From a checkpoint of a small transformer trained on Wikipedia.
Size: width 160, 8.15M parameters.
Architecture: biases, tied embeddings, normalized queries and keys, capped logits.
Training: a variant of Muon for these matrices, 383M tokens.
Each number is 128 + 24 x the weight over the matrix's rms, rounded and kept within 0 to 255. Layers, rows and columns count from 0.

# layer 19 attention value, 160x160, rms 0.128, rows 36-57, columns 0-159
[[137 106 132 161 135 162 102 143 161 118 101 129 140 111 137  97 154 124 122 100 119 133  83 129  97 115 127 167 133 119 140 112 174 127 127 143  83 140 158 125 138 109 128 155 149 114  97 119 134 115 139 128 147 142 132 100 160 138 150 181 139 118 123 106 133 144 155 145 125 147 109 155  89 110 168  96 139 120 128 132 109 154 133 139 147 119 150 137 108 144 104 153 136 125 131 131 152 130  89  89 158 164 151 121 103 132 123 143 130 128 119  90 114 121 173  96 105 133 142 141 114 107 166 111 136 112 131 119 131 120 129 115 106  85 125 137 132 171 138 122 126  79 122 127 141 123 102 113 162 168 130 167 155 117 139 125 137 108 120 128]
 [131 100 121 137 112 186 133 136 120 187 166 183 102 109 158 129 124 146 146  96  99 136 142  69 133 134  91 119 131 146 158 173 131 169 109 132 128 108 130 129 169 124  98 131 129 108 158 102 112 127 113 157 146 155 162 142 113 119 167 115 142 131  91  93 118  91 148 130  97 147 110  91  94 128 133 141 131 165  97 103 158 128  96  84 129 134 159 105  88  79 123 152  85 103  92 146 112 156 111 145 118 107  83  51 162 146  93 125 119 188 181 129 135 169 101 135 118 155  94  71 120 133  98 164 157 134 126 106 110  99 130 112 159 134 121 110 134 126 137 127 142 133 113 109 103 123 132  93  76 135 137  90  86 141 168 183 121 113 133  89]
 [146 117 101 105 115 103 130 109 160 114 151 108 135 140 134 115 147 102 116 142 114 135  68 114 132 147  89 135 115 149 127 143 102 113 138 115 168 109 136 103 137 124 112 105 140 156  79 123 119 182 128  90 146  91 128 149 101 123 139 102 105 138 131 126 141 129 135  97 150 110 152 128 110 133 110 114 112 155 159 153 167 191 144  98 131  83 111 108 111 139 130 136 113 129 109 103 170 123 141 133 149 167 141 135  94 119 152 142 156  83  90 122 127 123 162 150  98 108 137 160 121 117 126 124 104 127 130 102 124 123 127 133 136 136 156 141 140 132 129  99 135 147 163 161 161 126 128 107 150  87 122 136 116 152 128 127 132 143 141 155]
 [ 84 112 156 140 167 155 164 157 122 125 122 173  59 131 150 113 127 134 116 167 101 107 163  88 109 173 136  99 189  88 165 108 136 129 166 110 134  75 173  87 196 141 159 126 164 119 124 139 116 152 139 119 124 128 107 131 130 167 121 159 119  97 168 188 126 106 109 118 102  98 121 120 128 154  81 184 163 106 123  82 121 118 115 117 113 155 129 115 151  96  99 174 158 124 139 149 146 151 120 156 147 122  98 158 153 134 108 107 128 136 127 112 118 128 119 113 157 181 114 103  92 115 117 110 143 135 139 113 122 127  85 142 149 101  70 143 161 163  98 133 157 114 121 138  93 150 121 163 132 109  99 126 137 111 154 119 126 113 112 116]
 [116 113 109 128 155 118 153 120 124 132 138 121 121 150 110 126 130 115 138 172 155 148 129 152 139 167 143 115 136 152 133 119 155 120  98 115 162 162 104 116 163 136  90 146 146 136 161 131 136  92 125 188 124 114 129 122  99 132 137 110 134 134 125 121 158  90 139  93 150 164 138 111 173 173 102 130 149 140 137 149 161 100 119 117 105  70 140 148 139  73 149 102 122 135 120 192 152 165 123 167 136 137 194 117  85 114 179 124 132 122 133 168 123 137 108 123 132 113 119  98 138  95 111 139 128 117 113 126 150 121 123 132 146 103 115  91 131 153  81 108 164 124  99 159 115 113 166 101 151 130 122 128 124 123 147 126 157 162  97 141]
 [143  83 127 118 117 145 141 163  60 154 108 128 112 153 140 119 102 124 115 150 127 133 132 116 116 130 136 139 163 128 118 165 133 139 145 138 169 160 141 146 138 111 130 119 114 129 103  99 164 122  99 106 125 111 112 142 113 140 103 177 127  98 117 103 100 122 136 136 186 156 152 148 116 125 126 107 135 119 144  81 151 103 140 118 128 111 109 117 138 127 125 107 127 122 132 152 157 112 141 141 125 118 114 116  99 109 118 165 136 136 147 125  99 167 169 112 127 163 156 121 115 125 132 117 140 136 142 147 121 116 119 113 126 155 149  70 116 140 117 146 114 132 100 129 104 111 105 188 123 115  86 114 147 170 120 115 116 126 132 185]
 [165 109 151 124  96  89 134 129 129 124 120 146 117 148 109 116 133 148 122 110 148 128 132 144 127 164 137 110 128 117 173 164 119 139 101 166 105 130 142 150 126 107  92 135  79 117 131  79 110 102 118 116 138 121 149 123 144 153 145 168 139 149 115 108 134 171 111 125 113 120 117 107 118 121  39 126 141  85 117 142 165 108 115 123 137  99 135 162 133 115 176 111 120 135 131 136 112 156  98 119 105 130 128 134 109 122 144 142 126 101 122 117 133 138  86 135 116 135 137 129 147 134 142 108 149 168  91 132 141 124 141 117 135 184 135 124 125 155 119 142 141 133  96 141 118 117 145 126 156 132 163 112 146  79 103  97 151 161 153 116]
 [129  76 140 160 126  97 126  98 128 134 119 143 124 124 126 138 127 113 117 133 144 134 151 108 116 134  76 133 133 192 141 120 121 122 115 102 147 167 128 144 137 110 120 148  81 105 160 131 165 131 177 155 117 137 127 168 134 112 144 119 155 130  98  92 140 107 152 138 131 145 104 102 151 122 122 142 109 138 147 165 167 126 153 188 158  71 135 122 128 130 129 131 147 148 168 125 144 101 163 141  98 111 145 120 142 180 154 129 102 140 160 115 129 137  98 165 167 120 116 148 119  91  97 137  95 121 140 119 147 170  77 139 126 100 147  98 117 137 112 130 130 134  97 117 107 119 153 170 129 169 140 129 101 101 118 100 114 153 110 129]
 [135 165  88 133 105 127 100 128 103  94 126 103  96 145 119 163 162 144  90 141 103 168  90 115 101 112 147 142 145 101 160 140 103 125 110 117 119 110 144 114 136 134 134 137 117  80 110 135 142 123 126 109 137 149 102 130 121 155 107 133 125 130 130 138 114 166 111  79 107 100 190 179 113 134 183 106 143 107 118  93 133 120 114 153 112 135 157 180 119 120  99 140 141 113 160 110 128 121 155 124 121 166 106 179 101 123 115 114 122 121 122 141 119 168 133 123 153  77 116 148 161 154 127 131 133 104 135 157 115 161 149 105 124 155 147 135 173 159 119 161 122 153 129 125 147 148 112 130 154 133 129 161 143 148 139 155 157 120 137 126]
 [124 135 130 120 135 155 118 160 130 147 138 114 136 138 108 112  97 122 144 142 142 111 153 110 153 134  94 134 195 133 130 101 114 111 164 105 158 147 129 147 182 129 118 104 136 126 149 163  93 123 115 148 128 109 166 170 134 115 125 136 159 137 123 148 169 155 144  96  97 145 134 130 134 129 120 161 173 169 153 135 132 112 113 132  90 116 124 127 126 111 151 163 144 124 115 103 131  88 150 140 129 166 107 106 137 158 111 131 140 168  94 115 141 103  95 118 139 122 113 137 130 118 126 137 142 157 124 155 138 130 131 160 153 129  85 118 126 168 124 145 128 111 101 140 137 151 133 147 127 150 145 138 126 134 151 163 158 130  91 157]
 [117 126 153 121 106 108 138 111 134 127 155 123 124 155  78 112 138 146 147 125 129  99 100 133 128 154 126 150 158 135 127 135 121 111 133 138 151 123 128 138 127 139 105 138 163 128 171 129 129 105 149  96 118 116 139 121 169  97 119 136 144 150 109  95 142 133 116 102 111 119 138 145 116 143 121  60 131 125 145  91 130 126 128 100 152 110 125 134 130  93 135 172 143 131  99  96 122 152 131 109  97 135 106  90 143 125 110 126 106 114 125  79 130  74  88 152 109 158 150 100 156 118 128 131 132 131 121 148 107  88 146 143 147 133 114  90 124 143 114 123 121 113 110 118 100 137 137 141 131 133 118 141 134 111 133 142 109 146  86 156]
 [151 139 122 164 152  63 120 123 137 109 148 154 164 112 169 158 119 124 159 129 137 126 114 146 105 167 149 116 116 129 126 148 152 138 148 109 163 124 114 140 123 105 144 145 144 126  92 112 111 109 160 145 136 146  80 128  89 124 129  91 110 126 162 119 150 141 132 106 147 113 150 162 141 166 169 132 131 139 142 147 118 141 135 141 126 155 135  79 112 133 128 108 142 134 122 111 156 168 153 116 129 136 149 125 146 121 162 162 164 129  90  74 118 130 142 116 147 146 148 126 164 163 135 157  85 171 125 176 124 127 121 163 129 100 133 123 132 118 170 132 166  94 110 181 102 152  88 155 124 132 124 159 131 120 141  99 118 146 118 132]
 [140 133  89 144 157 138 113 138 157 132 132 118 116  78 158 119 117 159 118 139 171 117 147 100 146 175  83 142 154 114 154 128 130 158  80 116 135  89  99 147 124 145 131 123 118 136 143 149 133 150 180 133  84 125 138 111 131 139 104 138 165 149 127 120 123 109 149 117 149 122 125 126 126 102 171 101 151 113 129  76 165  80 145 114 133 107 133 166 100 143 130 103 142 146 153 117  96 111 131 144 189 110 127  97 125 124 115 110 115 103 120 160 140 129 172 130 146 141 128 121 137 135 165 118 133 136 116 142 123 164 134 135 123 123 136 120 112 124 150 128 131 146  84 113 105 134  94 146 121 123 138 110 191 146 139 134 158 141 133 134]
 [156 115 149 134 141 130 156 132  91 127 129 103 151 128  93 126 137 125 159 143 150 133 173 107  99 139 149 164 112 151 130  98 110  81 128 145 119 185 135 114 143 130 154 136 134 107 149 113 100 120 102 155 178 107 161 104 138 124 145 115 132 108 146 138  92 148 119 157 118 130 137 108 132 147 128 148 139 142  93 127 122 143 141 131 156 118 132 100 127 120  97 156 119 146 131 115 130 121  94 139 104 116 113 128 130 158 173  90 100 102  99 107 146 156 137 146 106 165  89 133 104 113 170 149 161 138 140 104 120 157 115 164 150 134 139 144 152 139  81 138 122 161 137 160 105 167 163 125 136 165 165 137 167 104 104 149 103 121 151 136]
 [131 126 151  99 130 122 104 138  88 159 146  87 153 109 116 149 126 142 119 149 120 124 130 130 115 175 108 109 150 121 135 133 153 153 100 149 124 139 136 132 147  87 109 108 111 104 109 128 127 137 173 194 142 134 114 126 151 102 135 131 128 152 132 122 118 120 107 133 130 111 122 164 137  91 145 111 117 115 152 143 147 106 125 104 123 131  87  80 125 109 124 143 134 127 115 127  76 130 131  80 161 146 143 106 150 164 112 120 170 142  96 120 157 128 107  97 135 152 150 108 128 146  90 115 120  83 118 106 126 121 114  87 126  88  88 143 101 180 113  81 140 108 150  76 121 123 113 103 112 109 107 131 114 161  70  92 100 151 100 138]
 [140 156 180 137 142 111 117 156 185 113 152 131 128 123 119 140 149 131  90  97 176 154 125  93 110 114 135 121 104 107  62 120 105 143 133 130  74  86 143 123 114 146 129 161 106 128 113 122 161 141 103 150 147 124 153 147  82 129 145 158  92 114 114 155 143 134 190 152 161 117 134 151 143 157 180 140 152  93 136 179 135 156 134 131 152 114 132 109 156 102 147 101  94 138  88 117 141  97  95 153 125 117 116 130 130 134 156 129 138 141 110 167 138 136 135 141 123 199 141 164  97 149 166 108 148 127 141 127 140 139 124 120 144 123 123 144 134 142 115 141 123 152 164 128 110 116 155 112 161  95 156 154 133 164 143 106 149 111 143 112]
 [ 78 127 122 153 137 121 144 142 139 120 115 131 139 121 134 120 116 123 125  97 151 145 124 123 106 130 130 102 111 109  99 129 167  95 130  96 153 113 149 147 149 110 120  99 121 109 103 106 132 134  94 106 116 142 113 135 148 104 150 124 125 106 138 116 120 147 165 139 104 158 148 173 114 124 129 150 164 144 117 118 145 133 160 110 141 112 147  91 104 124 132 134 100 140 129 159 134 119 122 105 154 155 111 156  85 145  81 141 145 179  96 145 131 139 104 158 109 143 177 124 104 146 147 124 167 110 147 135 154 149 134 118 145 131 169 106 153 117 121 141 135 102 118 157 115 122 151 122  64  93 115 129 152 135 125 100  97 130 131 124]
 [112  98  96  96 151 146 107 137 153 135 130  96 110 157  96 138 146 122 138 121 103  88 116 130 147 153 122 135 132 103 162 138 144 151 128 146 106 161 131 122  99 126 138 137 114 144 128 106 164 156 146 119 104 106 117 122 149 166 128 151 147 116 167 153 154 128 137 117 125 110 134 167 158  52 159 111 116 159  92 163 156 136 143 160 102 141 113 133 175 143 105 108 145 141  77  98 107 120 125 124 117 143 138 134 127 111 112 119 141 100 135 145  88 143 132 152 140 131 129 151  84 127 156 138 105 120 115 155 117 135 129 154 135 143  94 133 134 121 151 135 122 147 138 133 114 132  87 122 117 158  92 124 150 144 101  74 106 111 142 138]
 [106  60  91 111 120 101  96 145 106 132 141 120 112  69 106 168 137 120  98 111 116 136 160 116 140 134 111 123 114 128  98 170 158 162 135  94 136 114 137 120 113 115 102  95  98 132 125 178 132 112 156 137 199 154 154  97  80  72 114 102 151 118 122 136 134 154 133  96 136 136 138 131 135 132 157 124 127 113 105 140 144 122 109 125 132 105 142 112 176  91 155 125 152 145 134 131 128 153 122 123 107 157 148 143 128 129 128 149 110 164 137 111  99 129 168 142 122 132 116  98  98 133 121 119 155 146 140 103 141 142  70  88  76 106 141 120 153 112 143 136  97 146 153 134 113 102 109 121 102 157 126 147 130  85 116 129 169  84 104 114]
 [110 130 158 132 106 177 132 107 125 134  86 155 128 111 109 124 156 101 148  94  99 130 164 125 119 144 165 138 181 141 138 140 142 169 138 138 120  90 138 122 135 111 102 146 123 133 122 106 141 141 157 151 140 145 132 126 136 130 149 150 121  98 145 126 143 122 117  81 131 145  93 181 115 126 104 137 137 148  80 135 161  91 175 141 130 146 135 116  86 143 130 106 146 140 156 120  72 136 135 114 133  63 102 138 137 132 133 125 130 130 115 114  99 117 164 141 132 109 159  97 155  99 136 155 164 121 114 121 113  99 145 126 145 137 115 127 116 120 149 102 105 104 124  86 142 147 120  77 105 112 144 149 146  97 126 135 136 112 147 118]
 [143 104 138 129 128 153 104 108 109 149 169 171 175 155 142 121 177 129 180 114 130  85  98 165 114 153 141 111 111 154  65 105  71 148 125 132  84 114 123 179  91 108 149 115 154 121 127 165 153 109 128 117 147  99 134  95 143 132 112  84 111 117 147 113 149 126 143 123  92 137  95 151 139 134 104  99 105 135 117 106 122 142 143 138 128 107 124 123  76 120 111 111 106 132 124 159 159  99 115 113  99 117 123 145 131 176 144 159 119 109 104 134 125 110  80 140 114 177 112 161 114 161 137 132 121 115  92 139 116 100 138 102 119 128 125 149 114 107  93 151 190 109 154 121 125 113 108 142  76 131 151 111 119 126 130 163 155 126 169 111]
 [141 134 137 117 159 102 129 120 122 138 135 105 142 116 139 151 153 141 100 129 117 129 132 108 106 138 151 146 112  57 105 142 135 107 112 165 133 151 106 168 130 148 181 130 105 144 145 145 151 111 105 120 142 105 140 110  98 116 131 141 146 201 137 118 132  93 126 138 160 140 126 144 159 108 149 128 116 146 144 122 141 179 160  88 167 107 139 121 146 145  97 121 141 128 109 165 143 123 147  95 139 105 144 163 120 123 141 139 128  97 130 132 120 130  92 181 119  97 137 154 150 154 120 167 116 155 137 125 117 133 136 139 122  98  72 156 123 157 139 106 133 134 125  77 121 101 139 123 126 136 128 100 123  99 107 165 108  85 119 151]]
# layer 19 attention output (transposed), 160x160, rms 0.109, rows 36-56, columns 0-159
[[141 111 144 126 119 169 138 144 105 102 129 143 112 124 126  92 104 147 119 141 105 149 152 110 151 148 123 131 149 107 168 153 173 131  84 146 133 134 117 142 158 140 140  99 136 128 105 177 117 179 113 113 162 123 124 100 125 112  96 134 121 145 120 137 104 134 137 138 138 156 161 113  96 156 140 104 127 112  93 124 122 143 115 124 144 142 157 132 127 135 123 103 102 109 115 161  97 135  98  64 123 129 131 165 153 131 144 147 172 138 104 111 126 156 133  84 104 131 125 107 114 107 105 172 130 141 117 159 124 120 124 124 160 125  70 122 137 147 138  83 112 173 146 167 120 162 122 124 120 132 149 108 107 114 128 114 119 130 156  93]
 [135 142 134 120 153 115 136 107  93 112 125  96 100 108 149 129 126  86 101  90  88 149 106  88 143  85  45 129 115 104  94 101 128 133 104  79 152 120 146 116  70 116 167 162 155 118 169 110 153 100 101  94 122 106 143 187 131 121 182 151 140 151  88 152 132 125 134 121 163 159 102  92  50  94 109 113 122 135 108 110 123 191 141 119 132 133 115 174 155 129 125 130 142 111 114 111 120 147 126 127 145  88 167 144 103 146  83 131 135 125 164 140 130 112 106 133 121 154 154 115 157 169 153 203 139  87 134 185 121 147 119 161 137 114 145  91 114 138 150 108  47 100 148  98 110 154 121 139 161 133 113  97 152 153 122 186 146 122 134 164]
 [112 148 125 139 125 107 116 113 115 156  90 152 133 156 105 128 112 107 134 132 122 138 124 173 112 147 130 168 132  99 134 161 124 127 142 145 160  99  99  89 153 114 135 108 109 120 107 190  99 111 137 136 139 123 119 137 137 160 104 105 132 137 118 102 124 135 126 138 138 136 111 129 109 116 151 124 158 120 159 108 130 134 130 107 120 155 135 119 132 131 123 128 106 113 139  98 186 105 114 117 185 109 136 108 154 112 114 108 132 126 125 113 112 131  95  99 131 114 120 146 132 126 128 103 117 174 151  83 111  96 146 136  46 136 129 166 113 113 124 166 150  93 133 169 133 108 150 154  84  92 135  98  89 138 115 140 125 134 109 114]
 [119  79 171 141 159 149 105 149 166 100 132 104  90 142 165 139 137 110 114  73 111 158 130 130  84 113 120 138 157 117 101 129 108 132 121 118 122 118 157 119 116 103 141 108 105 132  74 142 136 126  90 134 124 192  70 142 139 157  68 112  70 156 173 135  75 112 167 166 158 152 130 128 139 139 133 142 108  96  61 148 148 116  91 154 137 142 149 124 127 134 147  73 124 108 121 108 127 173 164 106 129 127 123 133  98 144  85 127 110 118 168 168 127  97 181 155 145  96 153 152 125 227 116 140  90 102 140 111 100 147  95  89 116 130 120  95 149 171 130 122 102 146 106 113 131  99 123 137 135 167 143 152 160 116 171 126 119  89 131 144]
 [119 124 142 123 115 115 151 111 118 112 100 143 129 142 117 157 169 149 113 123 135 164 106 124 102 156 140 143 122 141 134 132 171 105 109  80 132 162 179 111 154 135 131 199 103 143 116 144 139  82 107 152 158 108 135 137 166 135 127  99 136 124 118 146 146 129 161 139 141 128 116 132  87  98 136 142 117  92 179 164 119 142 119  80 116  70 185 132 116  83 138 117 115 150 137  98 162 142 137 154 131 165 124 163 108 139 119 137  87 110 126 141 145 145  98 146 112 139 101  69 138 105 164 113  72 119 115  98 121  77 113 145 131 143 147 102 127 133 128 169 148 159 144 107 145 111 144 118 156 143 127 180 145 109 121 112 166 114 128  92]
 [115 147 122 127 130 110 144 134 125 143 145 104 117 122 128 163 135 113 106 102 124 116  96 157 107 143 132 151 121 113 123 156 138 144 130  86 124 127 126  94 144 148 163 168 122 110 119 121 129 164 116  79 100 131  70 135 138 136 100 107 142  72 134 109 146 100 178 116 126 156 127 182 126 165 142 137 143 103 100 121 168 138 127 153 152  75 134 118 147 133 135 174 139 126 129 176 100 119 123 145 128 114 123 120 115 110 173 106 148 131 142  99 130 121 168 129 140 130 118 112 117 117 109 118 124 137 114 142  74 137 138 108 117 135 153  86  94 147 127 109 117 127 137 171 143 116 128 138 117 132 140 116 109 101 118 145  82 148 105  82]
 [139 136 143 134 105 147 153 133 141 148 150 114 122 172 130 146 148 113 169 130 114  72  82 141 175 141 112 109 118  98 132  99 117 159  97 117 135 106 147 133 155 129 151 149 155 151 118 115 135 128 139 122 107 123 106 112 109 116 140 117 154 111 122 115 138 139 151 144 102 141 156 157 123 126 118 102 130 120 176 171 101 151 106  93 155 129 138 101 108 132 134  68 153  85 154 116 121 111 119 116 103  88 124 131  81 129 160 191  98 122 117 124 116 109 122 134  84 106 108 155 105  86 156 115 135  88  94 116 125 109  96 135 143 118 147 114 153 141 104 100  96 118 146 138 133 156 162 109 116 148 129 175 122 122 103  82 171 146 115 127]
 [161 166  95 188 117 129 181 149  86 107 170 115 137 138 137 124 120 116 121  98 143  95 130 120 102 100 120 137 112 184 158 167 130 135 129 153 151 109 151 114 117 135 101 123 115 135 165 118 146 119 150 117 139 127 166 165 192 137 140 127 115 140 117 148 119 133 150 145  99 141 108 144 142  79 134 118 102 140 176 119 137 102 144  77 112  43 167  97 110 107  92 128 165 151 161 125 150 133 103 110  86 160 142 133 120 143 132 155 125 158 117 112 124 134  79 104 153 127 122 134  91  98 115 107  77 129 130 119 152 123 124  99 146 131 102  99 128 125  92 106 101 126 160 139 136  97 112 153 162 159 131 135 150 115 133 137 113 126 127 143]
 [ 97 101 124 121 140 153 105 164 137 140 120  78 125 113 148 126 111 122 108 161 117 122 138 134 110 148 108 109 134 125 117 103  95 124 122 153 133 187  83 151 147 139 135 137 120 106 130 171 127 147 138 143 128 160 118  79 148 128 132 140 109  98 110 117 136 128 159  62 108 118 179 130 139 168 133 113 172 144  91 137 177  89 112 135 128 103 118 133 150 140 106 104 145 121 119 123 126 109 155 156 130 139 105 172 151  79 138 119 109 117 134  86  81 112 112 132 116 117 133 143 151  75 112 117 151 124 167 101 169 143 129 137 123 124  82 139 149 174 158 143 168 114 106 140 112 139 142 143  80 171  88 112 137 129 170  99 121 105 154 123]
 [133 134 138 137 158 129 136 128 127 146 146 100 146 143 109 170 115 132  89 131 120 157 119 114 109 101 116 120 151 159 112  96 171 120 102 125 113 157 136 112 104 112 137 171 110 154 133 117 107 106 138 115 123  99 131 128 121 150  94 113 143 139 129 159 145 147 115 129 138 126 117 161 142 117 104 117 112 106 116 118 140 137 165 134 169 143 129 167 101 107 160 139 180 131 124  70 150 153  69 161 150 144 153 133 152 133 109 134  91 118 123 179 122 106 130 138 112 106 114 134 163 132 113 124  98 142 106 139 121 137 139 129 141 126 131 155 143 159 135 107 144 170 137 123 113  72 127 120 144 166  96 127 140 150 135 123 122 105 147 130]
 [134 131 137 172  80 164 127 111 135 133 161 115 132  99 116 140 126 162 115 107 122  81 110 126 140 118 117 137 136 126 112 129 126 104 101 120 144 174 147 128 107 123 140 176 161 140 130 121 131 119 121 117 135 132 121 136 133 124 153  86 160  79 123 128 173 143 120 145 158 143 142 141 124 137 110  95  92 139 143 131 145 135  88 125 162 146 108 121 126 102 165 121 129 101 130 120 137 165  90 152 154 122 160 129 113 127 122 144 104 144 135 140 100 142 112 151 154 127 103 114 111 150 154 119 138 138  92 144  90 122 132 157 144 156 136 158 124 159 111 112 142 137 121 103 138 136 144 149 124 113 119 100 104 117 124  82 136 112  97 114]
 [139 116 115 116 153 156 154 123  88 122 151 159 133  72 142  85 138 159 165 125 188 150 115 203 172 124 112 123 145 138 161 138 116 112 120 156 119 155 112 118 160 123  91 165 127 150 130 157 120 176 158 119 130 142 102 137 130 125 127 112 137 162 172 133  91 113  99 119 163 139 136  72 137 108 162 154 135  99 139 157 142 104 129 131 126 133 103 122 102 127 139  80 150 110 154  94 128 121 143 155 128 145  94 139 132 152 107 107 145 139 121 142  97 142 124 118 146 170  93  90 118 101 110 131  81 159 106  83 113 111 124 102 122 124 142 119 105  86 156 146 145 132  71 132 114 128 137 132  61  99 134 116 143 105 107 137 105 109 123 131]
 [100 132 141 139 131 125  99 154 160 101 161 113 137 128 116 161 131  88 116 123 144 119 106 101 136 132 151 142 147 132 155 125 140 147 109 114 131 124 164 145 123 130 110 180 106 124 162 133 115 127 143 138 166 105 119 138 139 155 144 114 113 109 141 110 142  92 166 102 156 153 129 144 108  97 167  96 141 158  78  99 157  97 116 147 161 107 113 131 130 102 152 137 104 141 136 154 117 146 133  99 113 108 104 102 125 134 125 178 135 128 147 108 106 116 149 137  91 129 159 132 116  23 116 161 135 149 126 151  48 161 122 109 122 155 132 148 144 126 143 151 148 128 149  87 133 116 122 139 134 117 100 134 154 140 141 183 154 128 135 100]
 [133 152 163 124 142 116 125 137 109 138  90 128 130 148 134 105 122 147  97 153 102 127 118 120  86 113  73  93 189 127 154 136  95 102  77 120 102 118 133 129 141 120 137 140 123 136 128 119 144 114 141 121 131 128 107 105 133 128  98 126 115 145 161 149 162 155  65 119 122 131 152 130 142 170 111 121  84 132 180 147 125 145 132 142  82 132 140 144  96 116  71  68 127 139 104 153 162 132  85 103  93 121 120 128 120 144 125 122 113 113 132 164 159 147 138 143 127 100 146 164 105 106 139 124 130 134 159 134 159 104  95 139 129 117  83 135 121 108  94  95 178 141 114 110 154 132 116 115 146 159 155  98 148 109 128 126 143 134 127 143]
 [138  61 103 116 119 118 160 112 163 101 160 148 174  87 139 132  81 169 155 107  97 142 131 108 118  97 124 112 115 124 174 114 172 148 104 132 154 108 164 124 106 151 106  86 127 117 159 153 116 137 126 123 108  89  99 110 157 110 140 132  67 131 163 147 115  93 165 183 170 124 104 138 128 127 114 126  81  82 148 140 115 124  97 117 163 160 131 122 176 110 118 130 137 129 110 108 145 161 189 134 122 154 137 148 140 116 105  88 134 121  93 132 122 127 121  94 139 148 106 108 128 134 135 135 117 125 127 132  85 120 178 155 132 164 142 133  96 134 139  76 122 134 114 117  81 122 136 114 129  97 123 125 169 143 108 139  99 152 135 107]
 [139 118 166 122 133 128 135 141 140 109  96 161  76 119 120  99  98 108 106 103 142 136 121 117 140 141  82 158 130 107 106 160 135  97 146 124 147 140 138 109 144 154 135 106 128 134 124 139 134 142  70 146 148 123 148 127  87 160 122 143 124 166 166 121 101 113 104 133 114 121 126 185 146  98  74 119 100 121 151  93 126 165 124 124 126 124 143 138 131 119  93 133 111 121 160 137 127 111 154  99 116 142 142 133 152 118 117 147 179 133 111 130 135 106 164 137 102 137 212 134 139  94 149  88 152 142 145 103 142 124 118 115  92 113 117 134 107 181 158 132 123 215  97 152 154  92 140 154 162  91 144 160  79 108 123 119 178 128 122 132]
 [130 129 163 120 129 129 150  98 127 128 114 118 127  96 166  88 128  91 112  81 113 115 100 147 137 165 103 150 138 137 129 133 118 169  93 110 126 152 149  93 124 139  92 125 122 115 150 153  94 186 142 108 145 143 120 140 120 126 136 148 118 156 149 137 139 104 124 164 135 139 124 133 127 128 142 128 189  78 130 133 135 128 122 149 155 150 152 137 100 115 131 131 125 108 102 122 118 106 111 113 139 134 134 139 137 152 134  85 157 132 121  97 109 122 121 155 134 124 154 146 150 145  89 131 166 125 116 172 133  87 125 134 120 167 125  71 126 172 147 149 120 127  98 138 123  97 113 112 142 101 113 107  76 125 120 157  95 125 144 101]
 [118 138  84 143 102 102 139  73 133 137 115 156 130 129 147 124  96  99 133 131 165 172 130 117 119 171 150  88 173 116 194  98 154 141 158 113 139 131  97 119 105 180 170  86 135 110 150 111 106 147 121 148 112  96 119 110 158 127 116 134  80  94 173 126 132 109 118  92 120 121 117 138 149 133 166 139 108  96 106 138 165  98 105 130 121 162 142 107 164 108 126 155 100 162 134 124  77 154 167  96 114 143 118 115 137 148 165 144  82 128  93 129 124 144 118 125 139  96 168 149 149 150 136  75 125 131 140 132  83 161 112 135 117  90 118 124 134 139 109 148 133 139 131 122 100 131  98 148  72 144 156 144  84 127 143 116 174 105 155 128]
 [132 156 138 102 181 109 152 136 119 130 139 150 115 123 146  94  94 105  77 154 142 132  79 104 140 107 120 153 140 106 107 110 110 123 151 155 146 171 109 134 163 160 112 112 130 167 136 180 127 159 140 152 104 158 130 164  99 108 117 143 107 135  55 137 105  98 136 136 126 105  78 103 111 142 122 140  96 152 131 126 127  94 163 142 130 139 166 132 149  69  81 154 135 142 153 145 154 118 143 174 100 122 129 128 104 128 125 148 131 134 182 136 124  91 116  90 138 102 101  92 118  91 138 126  87 122 125 132 156 171 152 129 112 175 137 129 106  97 168 115 107 104 153 130  80  90 103  93 169 118 152 142 117 119 117 156 129 144 128 135]
 [149  76 144 139 126 167 122  67 109 100 141  99 165 147 126 135 110 132  94 141 119 133  97 144 157 132 146 101 146 138 126 155 122 146  93 158 121 111 120 192  96 154 161 120 116 120 131 100 113 159 126 125 127 128 122 106 140  92 115 143 115  80 118 136 121 142 169 172 118 126 145  80  63 137 107 102 111 139 119 117 101 139 102 136 120 138  93 139 139 113 130 112 134 118 146 138 100 141 122 127  99 116 101 132 108 141 139 113 141 108 113 122 121  57 111 120 137 125 157 116  98 140 132 152 164  97 149 184 125 147 104 116 189 126 136 133 116  85 156 152 112 121 135 108 170 132 103 137  83 128 160 112 128 161 114 169 119 137 147 112]
 [147 105 127  91 113 150 105 177 141 138  97 130 144 128 141  92 123 123 139 147 125 110 146 158 153  94 143 144 122 123 155 147  91 151 135 149 128 138 148  85 124 134 109 126 109 100 138 101 127 125 143 161 157 121 157 123 131 135 167 130 133 109 159 142 142  99 118 113 119 119 158  72 109  93 123 113 118 106 160 118 133 103 156 155 139 148 124 181 141 125 138 134 160 132 149 134 137 108 104 112 115  99 184  76 115 134 108 138 129 152 122 154  62 173 120 124 110 117 106 123 134 171 109 107 157 159 157 149 162 146 102 153 138  77 116 121  78 107 144  79 119 123 173 112 199 185 138 126 147  99 103 114 116  99  85 116 113 155 106 167]]